config = dict(
    d_mlp=512,
    norm_eps=1e-06,
    rope_base=2780.0,
    rope_fraction=0.5,
    init='uniform',
    lr=0.00283,
    lr_head=0.0162,
)
Each number is 500 + 25 x the weight over its row's rms, rounded and kept within 0 to 999. Layers, rows and columns count from 0. Numbers have three digits each. The size before them is the row's rms in percent of the matrix's.

# layer 8 MLP down (transposed), 512x128, rms 0.139, rows 344-450, columns 0-63
098:483531515532523508487497515456507461508524488496546514512476532510472486517545493523530455498532531518498495491521506508513461505520498508492486523523526514479515537472463578510539504534522540
082:469551511503492477483510511502481527492521473517495492528515480508452505470491481511484523509513517504531460520526502476490514474517494437490539551503494450526435509522496501471499522487530483
088:479532518478551470527555448420492502510516474496513497514508485494461517545516456490520517495452467501482508514497501532509533512527491482540494500477475465496500507516507488533501475493495543
103:500518477522494485491478512505481476483522483504504471493498561489524516469502507531494463506529497506522481501489505464535506488504515476515480495514561549554499537494493508458544527438507508
092:476476488506496471483507483494541485500471534525493524477529457520458478490556561491527512521464472503484510520513477521481493444512473513505471506463486476472458534475497466533557462480490496
023:512486481489481470489496543515511500543513518514569497512467461448542487479469454529514507525510552496522477498469516517516483480511517520496559507526540517502480524467531464521523522539512500
105:473498478539481462483525526506507524534506486511491466459453559509516473504503525478502501480538544489483471492460504526465471464477505511491519488460498487453496501492482508525515459496506479
095:454456491448521488504490486511503478477495517452483464466523473515525509493506512525461468452512482518510496540487489518475505494499521516500535527542532489515490529457496506514487530542518495
028:513490500487505488541502453551501525512422463501522491489541512446455504546541493490490540447492486498538514514533517487485495487526499474521535500512478530513527500480534475476504534474521477
097:462492530548465502492442473503450533512515481518524478503520503516482491520497494522512507576458462482458503478479453506476486503464524502492473504517530457509511513462487526465496474521488494
102:472516525546513510508476524509503497503484474518486476491487447492474485525470494489533569507534496519454511519512505504447536495513507495495463549527504466465495520493497517479489492471487490
101:428506511550493504485476512505517527489484474515462483478483503493488516485524574494485480513535495494530521499478466463494504485491467505517489476501483465506495528490501505450467515513460467
087:453493509508467535478457487505484534530505489489530472479463538471471518497471504472536515529480455528462523500516502528505529494557564485491505490518515507520511523512532491489518486464489445
087:459469505532489517476512490489494526481506533567512503484539507504445508506487490448474501479481494475494485478517495531481485462528499525496501485485542515472472531466533495512523503522469483
097:441529513478485508482506480489516501513499524525468510498481493543507459488458480487500520513455491480551482477501524497488500465493460478471567515511500487476461475477508474519509464522534520
094:470513522512500501504474542510521527502532474494504537479501497488444475467512483504489502503500473487541494482463484504498495518503522517476518445516515515490490440457549528494463506531493553
097:451491471505495519498494507526479484510481500506506496473538510492530490440515520471518515490497509502465491461506494519445538535482446501500439480522508504507460497480520515469524496520483543
097:406476512454514523460483506491500517507532524434481521509524509480493494512524451548472524472467496505523525493477480486498510493479486497513479514497510477533501486490467492534508521502511499
096:497550477527451481526450477515504478483488487532483482512484488464482501516494505482503553520499534501485532493480489502519543463484485533521478511432493446497485499501484465457485515487474517
105:475505472470510568454474512516503492511482430460468483557487552498537519559507473520517500512499521491516510446471505512500499495507511502490458484482465530505527457506474480501495490499522513
094:483477475458545512489517532502525524463508503448497503570494523512502483508488491512492530518463456488463534497513473507519481478460518481503467514531457500487501458544481486491522488544461505
109:493489535499469466475511497500460496520530451534447491492499511492501445478503475490505486517483475512506520524482497524514545487525496452503540480487508515514505513508483509505464484486516520
121:513481476503493508513490512540544499469443528520470504512515479511483487451539524494498525493509461482495501515466475501523535485538508512480505523492493489500450523455510484499473543502482521
088:516508440528521509502477536471491528497551473446465508496549470546524539490424507485483507521531502523498470481547476498505486524467514519501501520493511511481437480516501485481493478530498515
109:413526478483514535486479516490507486497492491504498499496480497504465502532530501537506528543516540551493497505537555472485513504505463494451517522522480482500458475501545474465487461492538491
114:452526474524525482493496513513496495474490479490479513471498509442539500513547508517463447488530500531492505476495491509509488478511490496535469465492510517488461514493508468497578527499494498
089:441512512548456500516443503512497443486484529516479507497498473501470495475457541490513544520512475466492493450474494469465495487520511510510510484507539470511476492477502528506484498495476517
124:499508493513495522515483499528517475523523536526511508478501518497527527500501514473478501513501490480499495506518493480532505513496502533480480505557490451550496461469540457518486484558522482
096:459512468503497471507487498508463494491528464496486497481525524495483528494461529514488489471531544513531478471524476463524512469485511457508498518516502476470506510539517518513465505511501509
110:456519469472482534491477475518464522475485489486487495487512524548470491466549522492509501553495511515497494422476495487517479539523506463484522449525498497530517489576487482489488476517458489
098:495545482517482495533481505522511519501527497496478482550523483527505498545505510468516491548484508511529498468469484476515496505497481511493522481527482487514495477530525515440514487499508513
103:483479539460521566460485533452473487541506487520506484529495507489546533499440484481509465517503501480495526489429505479508500512467515495490540522530522508526482475520495518427471526503521501
114:491477499512471485495511474500496525499533497487490520509524562474500490473495504479480506498474505456488514466489459482502508530488500517529513498498487485479471470490463566519499501540491553
100:469518473511511542536496528487523521482420524513494490499499512514466502479551518509491468506514512523541460455453427465463460486498520491490502490533484523524454514506508478507497496486477493
102:363547488486545486472513491461485514444535477487486482481490480524474520530500453513486462485514509481459501513499508463516516488489519484482513529470488497501517503489515512523516534481504494
103:403514477480550511471489524507481495450483490539497526540538522526499497511480495506474523473508525520519458478478492509476533482493532474511465532495508478472524520528511487487512526458476480
097:530529514496492481518493532535524493471492541503482571443535471503470499451525479474489518533526484537527489491475479493479526484457482483494494504521521436496523495474484478475470501533482514
114:495508511533497485506494430441462496493507522492522496485470509530480510500517490506490483525469515507506513501500498464531538498453490467514504451470532524548548462470487540479473500536469528
103:491483474507472508519472532513446507513501477505510516482494509481507532505486524477518540495495499447569494441467434490483485525504497468523443488545467473476466484500506466544487481537504542
100:455516461499480488507493467555549507489493511531473511481489482484494513501507514507535488503456513509483455507467536526514528487497532530501483477511478524471456479482515493509534461519478524
094:524489474475486517500491481493477503479556475479476487536482495520520501488487556534494481504532486508503491485499479491521478495510506494500527507511525436501471469529496546480521444467523496
090:507509544489503474512502504525533488512499535510510520483468509515449490504508482498470491535490492494469464503487467435517475530517468468516499475526552504493512486494492471478545530478515527
094:467509518485533496477490495509473516469522435472489530522501492499490505497534522470476504493472533524523463448451505529483491529470505494514535498499544515494476496461482497486490545506487521
111:451473468488511466525511462465504506498468477509484481475489504506459517511451469521469479490536501498504460505525515511451480494512460506505514486529524487561498541484489471475540516511527496
095:477476458509492540501512524459531511472501497518513520512502485507530443506474534507515489505497490547495473488486515534463491535499490553517497463459536522523481510493486483535481540517467515
108:434488518467466485483557508485489476478528521503534459477489545485514499503490477459501481487523505497495483456499522475465465495531526507510536503472506489518459508516512462469499526537505499
097:451533537505497489489495446483495484517508515531463517497489470496477530519489470537516539519508488520529483501470480484478475457465471513488504497479490533468505510482495513541504450502504519
105:451435445482475491526519475571494491525476503456503541461495498514510513500536542518479529497510517514520459527502525480473505527475466498499478511536513563504500516512468486501563500464459523
109:512518479507491488464472497518522506539495471510482494513528457491511511489520513494503503477514520526527465510537505494480522520509479509497509533516466527476482510444489471476500570496456512
072:506480523427535462501538510511525548497514524484517531489503534476470495494494480473477472469522451503509465513520520500539511480521496493474454462493529505489513504505536467522515508497495476
097:524532476474518525465477476494520504496522488522467507486520448511464520536517487499471490491488536488489474496503513460458528534534470478494549496544430512507478486481508468466541480521502536
111:488508518481490484492501547515515490462507485509428485481535506541504536508502498545449530445512501513488533488466488533513512514452475496545503527495490471506531512459498510505483496529469533
096:463497473506549471481477479519466492470507493448467466513525521481479497501491537532492466464536542522494471500520497487520528488484493484505487544519537506494504528499503505495468514527459494
093:484517489450520497456524480518485494475505466464521488477513520538522482454534481506502502478541506496525495488506517463485520529481516504466534517494484506463492547480478473531497527516472479
095:445547539539454551483492515468493496485525512512467478495479497506469514497495521477491492551488528490494508511477439507543468486526471477505544543499520457534523491482519516489513510487518490
103:521491489514513497502484567482514464481438519495473519509502479555468488496466524472512533452514524470489501530502522502560524474476484525533474504478512530489511502488474468548538520498439518
114:518491547500493519528532525494477482538480513524477528485489488499468499504513511461516492495504480474504533494488465465474483557454534463489503523471517441500477547496512490518487516487482502
101:493510558512526516507450535464472509503477485507515491480505509507473509467440471516485528531498500493511540515480492498510497497510496434500501516471510498518515506505475513508444473471528489
097:439506430481513503494523521509506487498514498445490491518509526500521478559546465530510478493498519479485460463498536505514512461472496503486476468531542554489495481473484464497543519493484509
109:459452471473464476519511485509535520488487548474466519470486527537535484515519529503474508528510485495490530512520508517462513469529518465500450500503483510490472504460518462543520541540447502
092:447480500527493491514453486480470503516500489531500503506519504510476496461487521512510497504478516499524527468442434534521493479506509558498471543481491466504474498538520507513522503494516510
116:481473523503515448519532510507543478552439498511546525456472520522484487511481500519477499508490472468492510571526521475487505505474497511502519485506557502516504525481491525519494479500521512
093:457550538509509498491541509476546481491486529485522538525519521467510524513491493439544512484473466503516461490520501539507503494473504532490496498508467485473525481505526474525517533475491499
024:493524506497514514498485484488475491487477495495475526527495490481476482465560510538539494517498490490455475541477488483536483513488481507502476540538449523515552460545513487493490477463510500
122:450528442488519534492498478504517479511539468497504498527497537492476523495591498513478449504532497497495538511457469487500463500459520447519494524492529525501495506516494496483525490526500521
104:510509462503496483541504478535532488511497515456512527499572490471493478498514537523508498471529468522465483467540492522509485511558498502506438484494492538489525529558478510514485483472516500
110:433487524559506521524514479469498558504508510523478492470471447484473492492498497487492512524508486492478498518423485472487498504448476517520514449490522492496482493454478497524462537474493489
103:466511480519475493457519494481498482491515507484521519546462528498458528504518535490523440551527486507545501443519488474523449461521537517514484562498498525527525494492458506486491514519467523
096:463553485506475464509494452492513475498469491485508489467538512499532490512481498508525489497507497520503496536528564539496506499498481513494513472470494514528497534498484502548556518486518464
096:435534528526525474508473476496468488492436514470479490515492485496466488488514477494479556512525467518494495520524515482513498473502461510522518503484475488510495469477539515501476557502485442
100:438507522531496522477457503477446531488535525469542456497495519497453513507462557493509500519505497503510494501495508454508491527477500487525508509500520424505493529489466487491499508492495532
108:505558488495480454492489521492498500514524451508529504489509505510516515502507461508493507513509526456476486469522502491494545506491513464514531488455500520499491513490463453518494450539524499
093:538526508491485477512488498512494498492455506508508537508531489524477517439538545485477505463511542499501465494490474502472489528469478493533460510513510513480546505490491468464496595488504477
101:506512501518505521495501535482497482478491530503499524519489475545483521513491520493531510454494523481482502481511531502527485467462470478531494516523523492507494490463520460522500497519452471
019:536488507502524556529527538472511510478486489489510510492492438545515503515492516496499498486508470503509445545485455525504459465514539495512483542457484536461468468486517513485501502511498494
089:458491500490494520506448517513471507501465461479473477540505515525506464499513494457542518472531486523469476493513536507476520515507514544459525500483497508515472496524515493488520487459541437
017:455494534435519502515513491541525496503471476480554524491538488515489476510541482474560498490489486532456500504491471520488509509476507467468489469514514518523501490495508488494504465448558490
117:462484470511504478521503477471515504503482482502519546501469497513480479490551547537534483528527499515490535523532535518490516496503478479494500490508451538523476523561450525528509511487471505
107:410554503508530511488523495473508481504522521508504478489480488526551558490533480473490478499438514548523501533505491441513504432515459530506509496533493477499500476498493493482519500502489463
103:481506452525498467511503472543486501515482515501478483486548468553491496486545501516531487530515516497517492464502477448464491550572502519529467524504488498529528512496486499547486510544461506
095:470531521502502469483514508510491536519512535494515526476491481530500458489515498519473503486527478494508481499517523500482531475521495567496472495503484475485525544491484543493511463494474500
090:454489498510506491522498500532521499534472487536506497486497496489493553511514510533519496498513481506555485511454505487472444474548501514496528437500473478475489484506548491479439516498488526
106:520521509514480514474444495511485535497525516540459460484479515496526485486475462455471511536493510485501536535454485473509509498513479464494524546426502469510500493501495483485493516494511475
102:484507478474516517513488553536505504491560514510460493471516509548450501540473490524476500476519523542497507483506501508483509489508521499518515503487471544470522475497509489502503507512457530
103:516497457477479525456494509467491474430517499482481449480523492511497544514516509503506500465520511542522537505469510445471503543508504474516498482479494462525497515481498494490489541495502508
106:505515507470495489512496477544497493502497524489550525514480496502504510495502487555511476518555511517461501489566475514492472500523515539479462495529494509501473450484484492513469476480498495
118:496508512522531477501520486440495505473487506534490451492485497488486519443490495533470469544491488476485460535462501504547510497469505525491532479507489472476482520502496504513508535486529490
105:475490444487488498461515502485519537494510467449496506473480509538500516518490473509490461528513467546523492451465482515512499496507523493456511492540478504514518496488461491495480500569480545
091:492497489491490514470484492512497492524499481501536489563530496492476497508538522472501482476469512547493496489490513521497525441510501530474471531493558492557461464464465498513514551488506507
090:484536495471566510479503565468478444463521474457471533519462492517510515520521490469465513483482482499521526536486512476505522499494485520530515515513504504518494444470456530453513510489545536
096:435498512473550497490499495490516487489534469459479461526508490522514475519509470494474506482480463526489497529469466475491505483544483503483468532515522518525494474471475501460531519478562532
090:402446535498499498515515470527494519492482537509504544482503469492515525508501547478511527525461492490493475515492441483474497475494492502507460494504497486491487486506502438487514489471499510
103:477481528470508447457532514491476472523476486492532512462448524534475507508489516529423444502488494522486541506519488504494447514501455509486500495538522502515511527449496470512475514495471539
100:448478456493490485479522498484540481517485531488484524470527489517509499518528508526501482512487506498536451507476501509520471501501488527525471495527506514462480518449500482489513469543490521
095:462489510518481467533530492496448465558522499510518508520511512512502492488546498503514500494500509495512435482439531529467477505500513518517480513529509530501525468470522483491476540478466494
094:440530537523491473484480464449467500510500468534497466506494492530508467510553464506477490519482510490553504509470508506534468447531489518513482529499465502559489446484506534490494522510501509
095:433512455434495505473536466480491466473502499486512508499501493511485518504518477514515457498523481529499529492497490475473462487509504495511461477492463531467543486531474500482457521480503515
098:477499485518520534507551501471522513517516481518518518484501542488552464499491512464537457514573506474489497495494501533512476483475493509530494527520487528500519551479495515530503466508471534
092:463566498513513482502462499470477482514472466554455471508461467486457511509527506494488492508484488505526454501446462490467491476557469516542485478514515484501484519484509508500501493483523523
091:455508473488489495520503514485517434536481500540502490476468449514449512506507525481514470476456499495535517531501500497480499472487510503530491441476499500493527487472493469533483521496482523
025:507493495536508477460534481459463524489489507527483513502483472503472467501459487501455509481498501485484468509502465509473520535519494479513482552508471495482499541515449453527479500476541467
091:414506525499515495511496502508507499508509431494483491491512543485474498488509483518477527522550483532490520501525494506514496456513466482474501520500512449510524512480503535456484508496501479
116:517490556529498522514446471534488456531454477573517517510509511518478495501499488457564511560504511497502509515525490501468476468458521487510502551477519484496488533482494483518485493529465499
110:467484475489486520501518492518482440478498482526517466498461517452472495501500509490494473561536506521495496529508482506514536481481506495491512491482494500498450496461529501454459462500482534
094:497500516538459499526455456489492526513518486508552489470502501471481494465546531519520543529499507500526484476484444509514511483532519485561477543479459482506497482463490512475507488541478514
097:488490505524494476508543491481556483499480557548505537491549418505511531509470513512503503530498509505498461553497492487488510498521501516501480517447513480489496557484508453539514504526500523
115:519515496507492477521472508500525493514483503525521499504501455506443467463488472520475546492480433485501479487496479501551514509488526516463492511497512531506490548521480430488503508473534511
# layer 8 MLP up, 512x128, rms 0.146, rows 345-451, columns 0-63
082:512432517462495496566484536521473495523499498502540504472552525460512461464504483524476468522464493485485534513469514536537481479520499523518512491461536474474501502507546464533459476505534514
088:535500502522467536499490482481510502431515478509452488511508531517510456449452526516486514530462517470473534479492525454540501503504553510508500521451499487497475515539499527531541474470496508
110:525497512430478472542521512493459495483473519500490518479510546504510518499494432472532494527466525479496487508507490510491509454475506495465516488521493526536483474459516530523505487433542501
095:498512460519478497513526522503488524492489474493479448498518552455513531501499495511493509509515499535532510485496527555490457479513515484538561494500488489470585528518538505524495527509491500
022:551472526454528506489521513493518483536518510502484486518527521494533504484471463499503506538484509532518525465535521488510473481512496535530503489504503484482506484563521477506466518496514500
102:530485508510490488516518517482480506483510519507489490477512517466474513489491474499475492465534503543498485528553488536498494514507479493455521438525539553550524538497509475460478483459506484
096:521511551493507530553480502488547483464510495508497516535508562482494492482455515510516523488479493525519477489504555537490482510519480500476501480530523512548536512477522539506471511500541469
032:559494512463494508514546535496521489513506520489514545536522478494504483482499475475487516521465491508524521505547534503483488501521490533514515503520500468495506490528507504537446485462523435
097:513494491511493542499522527504524454528472479516493489499533541491492510505500504452492497489459447521455506487492527508504515506506538476533516458503513483493486528541540512519541516518518485
104:501510497479528549507508495524492519518488493501539508488478542490565511485489474503498497463481494484467517509477509556500490521512498500471492421492488524525505451478492488532504523472571477
098:514454562510472519491528483501511528493500531511508464522495518488494482484527522537504505515524502490502549455483559513526509470519488484483532521485495518501574539487503514530480552457500537
085:517457501480481496526509501475494517501528519487478539502557447536525501495444490448506470465485503536545483438496470553538451518495508546512517544493520523498459509488491500489489507533486496
086:504515525457498509481486516531517486494505508483487485493521564467516480496534450507517521490542476518483500514507519497506537526513479505460503533495475534530480515500489524464512541451528489
100:514474454464478508512500525536493551507511525500535512512482533479508487485498487520488524502506471476479518504525471533501512488531519483491506501483530497512505493526511507493495481483540537
092:521468464502451509467503528507524516524514470464493475476482556499495532520489521505508505483505481492481568504535516512546523526532492494464508492510501512517473457479504510486510456465509541
090:516433511466491491512489511498497518486513482530483527527525509499586461500508523497526539526516504514544501491483524468473496480532523526557518518548521490512510484522492506474494520525479490
096:516498456480490467521459510543515521519505470477510522503490500480552533493472461533539518521496499524508505478502552563464510476506528489461547533525491477501553481502509504483454493488513518
097:507485461509472482552535492503511502550497498451531487509494568460502525484485459527536560500509487514511514474497543544491512536503502461466524497521472519486502536509543507542538468490499504
110:510480481502515501509478505521495479514527481492478545521528521483520516543522508484473587533489501532505531484541493532486512509510527516487491500478487520474502516559488509480491487469513466
092:523527523516545512558474496495508501506548492486447532518504489513506495494461529495538512503497471543503485468489493500513484491527502497488536546527497476488531506533534546494493526504514479
106:547525516493487489490490509496499440463468544509547527521491563466533506448484456530544497477499532470481514463486517514495519503497500473476455490529519452527517516511490511500541513519528495
124:518450515502478478484575514514528488500532516490464495549501466504505552439498484461506525465492496521475479509490507505496505497502499561507503528535473464515486507548526482477488526485479474
093:525489546488519494510498494512465548484523475457479506500568556497519450517486495507515492490498504492511522499516511516476491493478530487454500501498525471489480550509486525491457560492474452
113:527501526476487534532484475521496518526495521528531510481484519475553510463473477512518524449476538519508543522475497482485508499521520495458514480534498473482486496498499503486502483437542442
119:512460528463484517498482514459477509509535501501506485526526512498516492504489473501531546484532489498466505515521505467500494486507520542481512507477500505515483500452542539522488508458534447
081:526517523519447535510538515508506467532500579531501510502513520494481490486478559499516543514502515524451513476488513518543544504502500478502525519503525527499507517510527515502521531514481507
123:528517487481531540538494519531499460499502527470516450490502500464516483511527492474501524499496445506476506485566537494492450541492461487469500512529512492524515523523489503494479477497499468
100:523483512450483523504543477490495493481512504516486499511575553489503487469497523472536485485505510503462488516557553475494516493473517500489468488521540482503503516565514520507486532492505506
111:523508498479505510500537502520514449469443555460486502493521504493528472505518480470469497489536486516517528530556520517493455494490526536480516455503512514509514471482507502521501527486475466
096:527531544492530503558514472502494520500499536540468507563504519497547502482520510487528521523477451498473532520487507507456505471476473554492495500518541471498487474512481490460471502498462442
107:506503480481448481475467484497527549458554529530503505516517493492505483505519512520506511518498502553530510512501520466559491538516519546544476502468514489476494522497477472496510504478502490
114:526506516475510502525472480511535458517503511498509481497515505460509481516533510455508548492514469503487539469510528481503474452534506474458493538520528492537493494522495475473517478485471464
094:526505516508458495535517459467498494489521495521532521495480505527497522457505497547489546510464497484514521531446558521516463478518457497485507519477504511491515497542512477513454500478535490
103:507520503473513471493549494517492499519524521507516485495479463480482502496464527470508540522498481531519526527486524529539464508489486483505507455543510500511536483477518487488467476499516487
112:517490519504519476508554504503532508515489504490492538508497537469461502489465506468511529503512504568516521482518540547477469486491508482460513481525509507536543511495500501514493484500491515
093:539528531493472541483469507519493487487478512519455488537475535488474530497492469493454512535465505504516512500523530492542514557562505524495515518502500438513508475497480532473485485518484498
116:518487512494489493504486506459508474519500485485516497503470508499486518511464502472510490508518490557479571492531509512504453521511546499510511487489473500514502511500571547497468474458536529
105:508471527489506516476537464463555511504535532460468515549487496474467479496500547525504490517545459549503502498536532466503482491526489533515481466492474552522510464465468515529533502491502496
104:513501494488472483549521482516529488494538506481533494491550537443504481509498477519491550501516469472491531526510484491499486540512456509473452491468489498541515503509530525510535522501513443
096:517481488495506493527486522499517538507540487484531513460547511497470503543484475474533525438509489489515526497526549506530456478484491474467501525501517493462508538549567491523466504535512476
083:517513544483490532540470497469492493507506488493513471508522541507486522507478493508481533525500469571488544491500501511491490521506525515492509515464492475512513479503575547515485553512469499
093:509496507456504539467486521480499483497555503490466511549511496464485489475530456554511563527510506483533495488499515519504498503538500512532503487523468488502473493487524496517501538499479466
112:523514513512521541533504498472483466495497467519503499542491490515500504509449482506487490490488485482497477461550567491504456494502480490485530478461536464519558497484512489566495540524501498
097:507511492485524531504531509528503518447529509517485516500476530456489502507514454527486497490497470522496503513530516510501521530557487493479489458556481485498478499528478510467477469478523479
108:534478508493474484528516502516490490501494485513532521510513507472560521545461493477520510512504494499524490514513545529528467471536506526500507526528485470492456523508546503513485484486496519
095:517476499479481505522536487507583527505521515547522517513480500504487487431482494493483507427488490505509517477485502475491517466510503506459473508523526525487479508520492501546510532542498485
106:510456534494506486480522504562519514516494492507473493521508479501511544502502471463499520512528519485529512457513530532499536463506552485499537470508474502510458474474480480459490519506486469
110:520513494507512528530503503541486497476501536462476482505481494480533454508508507487449474497489494559503512505573551538507489500503487472497506494505485510497483493485478491514498521514547497
071:526503470513490496498486428502462492496519479518480505500524533512466498479500488469494514517446506520522492505487476535504515498520508542498463492470439448475538517535496483555487528468529514
094:531492477478525494483524484492464485486511493497485508491493549526484500474533514506497480525532475538528567494515512553472484500510500565465485507498501514480499470507525489474467514494522492
117:520498476491461494468523511496472485516504469513540515537491532530525513487523501514471471503512525503480555480544518527548480518511521507508480546504476509498525481511520541488479469466523480
100:535506470449510523549512515492469496475504491492495490500512548467494508452504529538527513499495496475446466502547545480451509480502489505479507498511537514477501501508524559490502531486500505
086:516469486482461511467501534492519489512485544490524514491478497495493460455509468528494475513480476457514506507566498521516519480536525517478495474517526484526487438488521494514494508463520486
096:505461443509511530506495549531563515508552481462504532489496499507523495494513522501498500464514520503486547514508524506523512450495511492494516449519557490481485485542531464530516477479473498
095:553497504481524470557482518513476527537508491530477514496499476473489520487475527497492492503437536510529489520510506482535530491520541500536527459497529492486510496508555513551499523506508524
113:522481466500507500530545476481513512472476498472495527502471509480496526510483516519539543466515504525527496492496549527460470533509476529474534499489514491466532488511516533526481484479519485
100:512502488497503503500541539541508473486482509510439513505504515476533490544549479447525481527476514499476463496540512479471508500499512546467498467486536532494514468477507500515517516494494443
097:505466557477495511492517475498486485473519530501482477506511456509516486491470486476497505545478511503530503516517498535524520465470506514494529493483520437484500513530526497576497489537498522
111:507490520469515485540560503502503490492548491472532488485488509457509463469505488472460492511509495513522505481473514485451475508532501493505503486529473500507501476512534505516497490503532454
089:516526506466485506511537506542521472476511518479487460488491477465538496544469490481479498491536498509471505533550535470475489473502490465480498474527519493527523475468478526485518530507485487
118:512471462500483491496524504495498488467495526498468542490466538476513549485497502563492542491509508539537540530518522511488469523537507478480465499542544496490490482478512479499529522496491501
084:538454495474474481509539526496506493525508469499501508471515490545586470498517474491503513503518542481521476492509513490483518520510500491514545480504548503524504496483483490475526489489551498
028:559480550459526499519539517443533493485519510487511502492548523472505520480477486500512513512466452508522491474511505517496483493512535517504545494520471485499529520492518502523509533465530458
125:521481495515513512494542514499495503477517519548495546494507545497498539512508451458488505526477450513513504517556541452478476481506506514522466490506504453457509470507469496482507541496499445
105:510508549477475535445487539483500510470528529567489480522490510521533467523488475503514501518469547479537498520493521529502490475479525545511545512475488465479476473492524495514492523498473500
113:515492489512494494525533534465511510506508504517484461513487468479468503501497459537540484532469479505533482492486512539482450485503464510487520469496542471511528488489507529470492534489477449
104:512477473490510496489571531493547464489514531495527552483505514474505513493469480515447474531516510521495547491538506468496480508500543523522492440542476542482498503523528488556517479522525490
091:516435497505497514473497524525510532555514507513513551491506470508455517526478501502469538496488495497490506482498498511520532517514562480495485510516501489467495485491497447483482503478492512
100:508503483482518524530554482510588492533523469501538487484505493491533539481494479487533491499481487463483524501478533493506501517464491493452509489460524536564515512488481460479511448525534513
099:513488539507506514509512502534530480479518505551476524483484489482489498544488532472520491523485533503502479487495508441543545489497482516476514512496509468504528504495509474473464506512527478
103:528446531469502523522509515492502490500484553496459492511522517519470495518513526482507532496488451542543544523513493499456466513513502522485501497509493469473516503527548530489505550480469488
089:526516498501513496482465485507496530524471506487468540539498505513512534467519523529513489515524451544501535510490495545489483481492506533500498519483488481470532446477558534520485509523499495
094:520487489481507469530493499526478528534478475505470504477477482458501555535479520478482460514490523551540529539501479492513490490522548512538520459516530514499504486491522531546448492511510524
025:558445496461487496483535505493553511504536497516544486526504524497511498491463499483481524521432503487522537484477526480510474479524491540474504491482498463506507483508519497533461493480480487
087:507499515499481477472541500490501477546535531508547525493502497513480518462473494491451474502477516520544465476490492521516436511496508505536506505507499511493506515490500462520474485560485506
021:566449501494461515528500512513509470510521505498498504531538526481492482511460457507481515509476483538534520486551524522507514500515514492499544483523510453493499465545532510519463513481502472
120:527497511489490483560553490485479513489506544515529527506505509492514548514486454532497497460502517470532480505542478506481508477517466533498476490522537498517541508476517508479443483480532483
111:520501496513517537514511489519491476512500482485511510481536530495487524502500477463509533526468464530478516479497514504511536484504486506440493499507523542539509514501501549538505568486511449
104:509476508481472473542517539485536506521549535482519499491505515500511518461457500529523455473480495513486578512496530487539479500491502505493471513548486523511464464509539513499490462508491503
095:504489488509502536528478504562503517479505479468470484484529529487511515505489531494499546497492471508477524526511529496493506506469514510507514478465483509492472503532480523521538488532514469
079:536512479505479489504499482508497545512548469486469513520482526492514465515458528529495474506486512490477487518483480468543552499525532540525509501469497531501473485517476548509524483542538514
107:498465496467486533516516489502454493515524515435551494505510473514498488448477484523470519494484469473519537513510523533509501489507503467486493461490492508525508505500551544574435505509556532
102:517461493484509561537477518481536528473524500482474494529486509478520504518475488524490489493480476494547520446491491529490468540508466517471472515527484519509480511524514473507461502466512449
104:529507513487496549536478516527512490450467508461511513479482505512547519489485485482535510479496483493503528491479504462503514462479542490488479434502521438499467510520499493478480454503522498
110:510448515493504483473498535533477472541488458508499529513524507469547550515498452532520482489494502501538539483488520530484526513546552507457508471495532488470517477506537501522430508454485454
121:529513528467485560528538488526519501506506493466475511481503468514542488520498484522460530502514501520474507515528538501509529513496506489489520484480511481507483499477551481506487505488466452
105:532489511495484456523520491536523482540474514495519513490466518493509517527514452541486548519501528515534517485482496481504491515477487524487529503534469448516498470534509502525480525460507494
087:537479486433530460470577521500537491487509462497506557514542458497504487503524468544529501519510509485487457513487545520505541484494487484489469457524487511473521556500496456534495492487521495
088:512448528450491539496526507496502504477552482476495464528510540480494487437465465518514483527478504488492525488481489465474505537490514506450494505548545532530511483513506543518502506487503491
092:517500504463455512504497519514515480490513528491508466502501523481518514458484499446528533511495450458527556488501505477526487497494519529513500502523505440533485489518502537488528486458502487
087:508500475493471471520501498497495446498461457536459457491490530509518450497517477496498464492524492486524510512525591532515489487487511507505511534468491516480513540495495503536488512509479483
100:530482494515471483486486493511506512465469467526449503513496516465475468444502502507516467524513507486517523518530537467515503491491532505506523519481519490483535511515469526564501539518491516
105:517503478529488520471507483483515489476484512476517517546528481527492470495515501516513476486497510514485566495536532533507502444499507516516534494457515487500555496541536508519485539488497527
094:532496460438512524500529533490480473515476491515453478516522519501489517494532494521498493462527472492487507520516531489524509486500501472487507485463546521492518465470481498495531522527496503
092:520438511449540482474485547535509514501514561528493515518481484503514504475466505450488505507528507523509487518487502485523514535510513521466520466519556458436483513503486492513517502514472504
094:522530486509491533503472500462472525529483488494470503531469500520538503486485477467532496524487478494498526539499486487517521484496502464493535534500527441504545469506509504528461488508480520
094:523483502519490561492460551539536531473525527502452524459494539490474526517491499516516547476525468521515509490509493523476514521527453562507551503530505488515481486518512512485454494503470483
085:524502507456516499482557522492509537509555513505525508508506499501540498482521467529478534522494532516497505491500506538478478487500474463483507458458498455489539526513533478513438503487507471
088:521510472509500513476515507478510482456536524456513479524491531496547469506502492534496520495515516460471505448512542509537484507478471490459480537487471507498500493514482479487520479491498480
026:598490527471491510537545507507534472499525514485513524525490525467550536469479474503501510535478496497503488512504501525493496483499535503485486450490561440538488490540523512496498509443511475
094:511512463489479493483576504511524498500512571537510530494500494507538518472518465500521501502467517506555474485496537506519497523498475540515512494493483525491493474463533481537492503525530493
120:536495495520560486534494491517538499498450453514488482498560515473504472483512530502517550529531446539473528516516509482484517525519494481472508469518477506526515514531500492469518469485490435
113:515499478502535553502519484473488533559501521495515493493478519496494472488504519519514526498482501519501522504498554492471495529512468535511526505533569498486465474497518470521505469505502480
099:510467536419485500475534535508556507508512485474463504514460518514465515514473515532518504526513454527498524520510508480495495463521488535533510472470488509535493482492485533530485528539504520
098:517523536495475529519520512544509545499473506497508496519462520500499493523518511513521528520471520496536473507512499529510517531533478476458566463506466462482499524491488560521508449451484510
114:540528475483509541488484499509532464491472509497489517528534497511531485453478518459444466516545523540501478514477493512452503463467491519501512508510477476486513518520497470549471479506568504
097:503501511522491477467509517507506495482535504532488504500497472521510502488510445508526519516495502547597485520499567491505470516473483480531505506516466491500490490492510483501477534503526497